From a checkpoint of a small transformer trained on Wikipedia: 3.35M parameters, untied embeddings.
Each number is 200 + 20 x the weight over its row's rms, rounded and kept within 0 to 999. Layers, rows and columns count from 0. The size before them is the row's rms in percent of the matrix's.

# gate: layer 3 MLP gate, 320x128, rms 0.0805, rows 312-319, columns 0-127
# up: layer 3 MLP up, 320x128, rms 0.0827, rows 312-319, columns 0-127
# down: layer 3 MLP down (transposed), 320x128, rms 0.111, rows 312-319, columns 0-127
gate312,110,230,185,216,211,189,191,212,181,207,209,213,186,220,196,206,225,215,169,180,207,194,246,174,225,225,196,175,190,187,181,166,205,206,203,208,164,177,156,186,191,188,203,204,153,233,197,207,185,209,207,201,234,202,146,210,183,189,223,186,215,222,205,175,177,188,196,179,192,211,164,202,216,184,181,170,221,192,223,226,185,197,238,184,209,207,186,179,213,174,201,188,216,187,202,181,210,181,231,181,229,209,210,216,173,166,196,202,181,220,181,168,216,219,222,205,217,191,197,216,249,242,203,208,174,193,197,186,196
up312,100,211,178,188,186,222,215,200,225,195,179,212,178,215,182,213,195,239,187,197,186,196,164,195,187,200,200,212,194,177,208,185,197,202,170,194,202,236,225,220,215,199,219,212,199,162,192,198,194,194,177,190,180,234,190,177,195,256,211,198,169,203,198,215,185,228,197,198,209,188,194,213,187,202,231,221,218,236,228,178,179,204,181,241,211,198,209,198,150,170,205,243,197,213,212,168,187,174,198,212,194,201,185,201,192,231,193,197,211,204,235,244,208,233,166,165,235,196,195,200,187,193,205,179,229,186,242,196,224
down312,105,202,180,221,209,188,206,203,175,189,198,208,210,222,188,172,244,201,188,222,187,212,212,175,215,223,207,209,173,218,206,210,220,217,220,200,179,190,165,196,179,209,194,179,166,251,184,199,246,200,234,207,212,222,160,195,172,192,237,200,202,212,175,199,161,180,191,182,198,207,184,208,226,186,205,156,202,160,208,230,193,205,196,159,194,210,218,189,221,208,193,169,220,198,199,199,219,194,238,176,221,225,193,210,194,181,206,209,172,208,187,192,210,200,235,196,248,188,194,208,223,250,209,187,179,196,206,195,216
gate313,102,178,201,198,209,203,169,206,196,203,204,195,215,191,202,247,216,191,170,205,225,199,180,234,231,188,222,198,189,188,190,201,192,209,214,158,193,193,210,209,202,211,201,181,197,211,229,220,208,210,201,192,224,180,216,162,204,169,211,203,208,185,179,198,202,226,182,192,160,189,182,229,176,209,201,181,213,202,184,189,206,212,196,216,230,260,212,184,211,179,209,190,199,235,187,214,161,198,232,214,189,222,207,176,250,207,213,208,220,152,194,199,230,176,169,207,229,174,225,213,220,209,239,191,161,196,208,163,207
up313,104,205,191,192,214,198,183,193,219,193,245,202,227,202,202,214,191,185,184,210,222,213,209,162,175,217,213,206,204,189,222,231,219,193,180,209,191,198,193,206,180,188,192,199,227,221,158,197,233,202,203,198,203,199,215,199,191,193,235,213,182,195,195,203,195,230,194,212,165,216,185,216,203,198,194,177,162,186,163,163,198,176,232,242,228,213,210,228,218,202,233,220,197,195,188,185,169,164,213,192,206,195,192,200,215,165,207,220,232,182,176,171,171,185,148,215,187,208,205,200,242,178,232,206,159,187,208,222,234
down313,108,198,233,203,170,199,200,202,168,216,169,200,186,199,206,183,213,224,224,192,183,178,194,221,221,183,199,196,184,226,190,172,193,202,220,204,207,189,214,180,200,217,205,203,198,200,223,220,186,194,183,190,179,216,183,191,220,213,166,197,208,211,197,198,201,175,196,179,253,202,207,160,193,197,196,219,218,206,227,241,195,233,188,153,173,157,187,183,212,221,166,187,205,212,194,229,212,240,198,209,198,207,205,192,190,223,191,177,165,221,222,232,224,210,262,200,191,210,194,217,164,220,174,182,235,218,189,172,174
gate314,094,248,221,197,204,213,167,190,220,240,177,185,206,208,193,190,227,191,188,168,194,225,193,195,211,218,198,166,185,187,202,204,172,234,195,152,204,197,226,181,194,203,190,196,206,216,232,176,189,187,161,216,207,189,187,226,197,220,210,200,211,227,178,205,186,229,175,188,188,222,204,216,217,191,216,189,223,215,219,174,196,208,188,236,209,206,199,196,177,207,246,191,230,204,182,183,204,182,251,186,218,211,172,221,206,189,200,178,189,190,196,158,172,200,146,169,176,212,220,187,209,207,187,203,211,208,230,219,221
up314,086,220,187,219,164,198,176,168,223,237,169,202,213,215,207,204,182,194,225,182,217,222,228,193,188,179,195,210,228,187,186,168,186,245,214,196,163,174,186,212,209,192,195,214,237,209,155,213,176,201,193,207,215,176,156,182,206,178,206,222,216,207,222,206,202,180,188,167,238,217,187,225,217,208,203,192,214,209,205,197,213,207,204,212,196,200,195,175,159,198,223,208,218,193,182,189,215,178,232,240,200,221,167,231,208,236,197,153,201,162,198,194,180,221,201,218,186,198,207,230,184,209,185,210,197,214,181,218,209
down314,087,216,211,223,181,216,160,216,202,208,182,175,189,200,203,172,234,176,199,197,187,230,190,198,180,225,215,169,191,195,201,195,174,258,228,167,202,183,224,184,217,177,174,189,206,189,227,164,178,185,198,221,187,203,200,229,181,251,213,195,208,199,189,228,202,217,194,177,201,240,218,177,197,186,213,170,222,204,235,201,165,219,194,219,207,199,206,215,208,206,219,201,236,201,169,189,199,181,210,212,215,225,192,202,177,172,173,169,174,197,231,159,182,204,154,184,183,192,193,205,194,195,175,195,191,212,211,209,203
gate315,086,219,175,229,192,223,218,174,204,191,201,192,195,179,212,203,227,200,146,198,180,190,182,186,204,178,234,198,180,200,194,202,167,234,189,170,200,221,199,204,194,205,200,214,198,162,189,200,210,216,233,189,233,193,242,170,193,196,206,155,198,235,214,188,182,174,183,186,221,199,206,228,177,199,195,172,212,208,203,188,201,206,197,202,186,180,203,197,210,236,196,209,183,179,233,212,218,233,169,200,208,184,208,207,222,191,182,238,190,221,166,208,231,209,211,193,203,155,229,229,223,223,241,206,168,220,179,214,183
up315,080,182,215,175,196,185,184,206,191,200,191,196,204,195,164,175,191,209,234,222,184,197,169,212,219,202,154,190,217,205,186,207,208,154,237,225,187,201,224,230,221,211,204,203,169,229,190,184,161,222,175,195,177,209,177,241,188,204,203,213,217,144,192,207,208,182,214,222,207,208,204,179,228,177,199,204,180,202,194,197,204,209,203,206,200,219,193,217,211,178,196,218,196,212,158,245,186,193,185,207,203,205,214,198,196,201,210,161,205,207,232,204,201,219,217,177,206,254,174,211,190,187,147,199,229,162,203,194,210
down315,094,195,241,216,224,192,193,214,204,183,174,207,204,189,189,159,193,181,193,192,199,207,203,198,219,199,196,240,213,178,213,224,193,195,202,220,198,199,182,206,225,183,216,158,214,203,219,191,188,221,222,233,178,217,201,207,208,208,180,214,205,171,207,216,187,183,209,201,208,233,184,213,210,180,179,214,208,179,199,212,235,168,196,168,181,190,135,170,202,223,213,203,168,188,169,200,202,187,190,226,166,184,185,197,160,203,206,193,191,183,170,229,206,158,221,184,215,185,182,174,194,188,189,206,221,157,203,239,244
gate316,116,233,196,196,206,212,138,217,178,211,217,204,196,222,202,203,203,169,190,190,196,200,215,169,183,235,207,191,195,211,149,195,179,172,194,197,201,206,210,186,184,214,207,187,189,211,227,203,185,198,221,199,196,185,193,232,216,193,217,161,220,211,216,234,162,217,206,202,219,182,207,196,233,218,175,222,199,183,204,212,240,227,194,202,184,169,220,167,204,216,209,212,225,204,191,207,168,218,204,183,201,202,234,192,231,244,170,225,212,206,169,220,188,186,205,188,206,223,173,217,224,200,190,200,225,168,200,256,208
up316,123,202,214,186,172,183,169,189,197,216,227,217,187,195,224,203,211,165,223,207,220,177,197,187,243,211,202,205,183,181,152,225,210,195,189,211,180,185,207,182,220,207,175,205,149,239,225,207,176,226,218,213,210,187,218,247,217,225,210,190,223,189,215,231,191,199,177,230,199,174,173,199,206,204,200,211,198,176,202,173,194,201,166,224,221,164,186,166,208,214,213,220,228,216,200,206,182,185,172,217,215,199,217,180,193,214,161,202,226,228,183,199,204,174,208,207,201,186,171,214,213,200,198,192,249,193,207,189,235
down316,116,182,218,179,185,164,192,197,200,186,213,209,169,182,215,222,212,208,216,229,224,186,194,212,225,191,183,224,166,178,175,239,231,226,185,218,193,171,213,193,229,184,170,237,179,239,192,202,204,228,209,229,223,206,222,246,213,227,181,204,220,185,216,214,202,179,175,205,181,195,185,193,205,183,190,188,194,176,199,179,188,191,135,221,210,169,216,193,208,220,218,203,216,216,202,210,204,202,184,212,235,217,207,195,193,187,187,178,222,219,197,168,193,188,216,214,219,172,184,185,219,188,183,184,244,218,185,168,214
gate317,107,201,166,205,195,190,208,197,212,187,169,165,163,165,205,226,214,200,225,202,226,173,216,203,200,169,186,182,180,233,213,216,172,230,240,206,188,209,219,204,204,176,194,211,174,180,187,205,225,172,200,210,215,160,165,193,220,188,193,215,179,199,182,201,190,207,218,205,185,226,191,189,205,203,206,228,217,196,229,212,194,181,237,195,238,210,197,174,213,166,193,236,188,233,171,183,206,230,222,217,185,212,209,184,203,216,233,219,186,188,213,241,217,202,165,191,213,161,207,207,220,187,172,237,219,201,203,185,211
up317,105,238,194,207,209,211,177,211,217,188,238,223,233,223,198,188,212,207,193,209,182,194,205,179,212,258,235,200,216,180,189,177,220,154,172,224,217,191,170,203,195,221,227,193,189,207,236,217,181,218,197,192,193,249,203,235,209,210,194,193,205,217,216,210,182,189,169,193,209,188,185,232,188,178,184,160,204,161,200,188,201,214,185,214,178,186,206,195,215,217,227,179,191,199,228,198,190,186,174,192,208,202,210,209,215,219,190,201,204,211,188,146,182,206,233,193,168,224,193,183,190,213,241,182,202,213,166,226,207
down317,103,201,199,224,194,221,188,194,183,193,190,178,235,180,197,201,192,211,231,220,178,227,194,197,181,172,223,202,205,238,196,165,199,212,235,218,191,190,212,189,176,220,260,190,199,203,220,235,216,214,217,216,189,165,190,215,197,199,201,209,226,231,231,224,183,184,223,161,235,208,215,219,175,189,179,188,172,213,209,181,192,237,174,179,183,210,193,208,179,187,209,233,254,219,206,199,212,216,181,217,198,189,205,211,204,173,213,204,187,162,200,215,202,202,189,227,149,214,202,238,198,200,207,218,183,200,180,216,202
gate318,109,167,204,195,238,197,202,227,194,177,208,188,172,225,193,233,231,197,180,216,226,208,187,196,188,184,179,202,212,189,170,205,222,203,207,183,165,155,217,211,237,225,194,161,181,230,211,192,201,224,188,174,227,204,190,208,198,159,215,185,204,213,180,195,230,153,179,193,177,186,186,192,170,243,223,218,186,205,201,175,189,180,211,218,180,173,220,201,193,179,221,186,176,201,196,223,201,205,184,195,183,207,223,213,192,193,172,197,173,175,183,203,192,200,205,199,225,176,193,215,205,238,209,212,249,178,204,179,166
up318,098,211,191,219,216,236,175,213,192,179,188,161,220,213,186,217,185,206,181,199,205,185,217,222,164,209,188,190,197,173,176,184,211,212,175,183,196,199,181,202,226,180,173,194,190,235,197,206,212,191,203,197,224,215,189,178,183,217,190,181,230,192,214,150,181,218,183,183,183,221,172,206,198,180,205,168,208,189,229,238,246,212,182,250,210,207,213,193,221,201,161,184,201,207,229,212,180,192,232,178,196,213,230,183,222,249,250,181,199,201,182,184,198,205,236,229,222,188,192,193,192,209,201,210,201,201,189,193,227
down318,101,216,209,238,186,192,176,169,207,179,211,234,218,182,221,185,193,187,214,218,167,189,214,179,210,217,243,196,160,190,213,220,182,195,239,200,211,229,179,212,177,181,227,220,230,188,218,192,216,190,188,213,190,198,235,206,168,208,191,181,186,156,211,220,196,235,237,203,211,183,245,188,217,176,160,227,199,209,175,231,201,166,178,203,207,213,223,202,209,230,222,221,214,209,202,190,188,189,175,209,206,209,176,177,245,170,199,211,213,207,202,205,209,198,196,163,202,225,197,204,217,179,173,213,192,201,199,197,220
gate319,112,199,213,229,185,200,212,169,223,188,209,212,210,237,165,209,207,185,182,193,211,201,160,182,232,192,219,209,219,208,191,223,182,196,178,180,203,186,180,228,209,199,228,157,213,228,184,205,195,164,179,184,214,211,208,185,201,189,193,206,187,181,222,179,237,191,187,174,188,192,184,196,158,204,221,216,191,187,204,252,182,171,193,220,193,202,234,258,212,194,188,178,173,177,219,213,216,229,216,200,189,197,226,213,184,206,171,186,215,174,160,211,202,177,206,204,213,232,231,220,185,184,206,202,165,205,178,187,179
up319,097,203,201,201,183,191,184,198,214,175,218,192,181,208,199,216,219,198,170,167,226,226,197,224,216,184,196,187,198,173,167,190,169,193,202,202,203,210,204,253,191,187,218,207,219,230,196,207,213,190,176,178,243,181,207,214,238,160,180,158,182,160,201,191,238,193,179,187,167,200,171,207,178,229,208,208,216,193,213,214,173,167,193,227,207,234,221,196,202,190,200,217,185,182,221,222,222,209,187,217,177,195,235,170,196,178,183,203,214,167,207,206,207,174,194,229,235,205,227,224,202,200,193,212,187,182,186,168,181
down319,104,179,188,197,235,192,186,237,164,192,186,176,178,182,219,212,187,215,222,216,179,209,239,222,192,219,179,178,189,214,177,191,196,211,212,212,212,210,223,184,184,208,172,237,188,194,200,169,206,239,204,203,193,194,173,192,202,197,218,195,220,209,190,198,182,209,218,221,206,206,208,193,207,203,165,195,209,201,204,160,211,230,195,189,167,195,178,133,183,182,209,220,222,238,209,192,168,163,171,208,193,206,178,181,220,210,213,210,160,212,226,195,210,208,200,199,195,166,163,185,219,223,186,206,251,182,225,212,203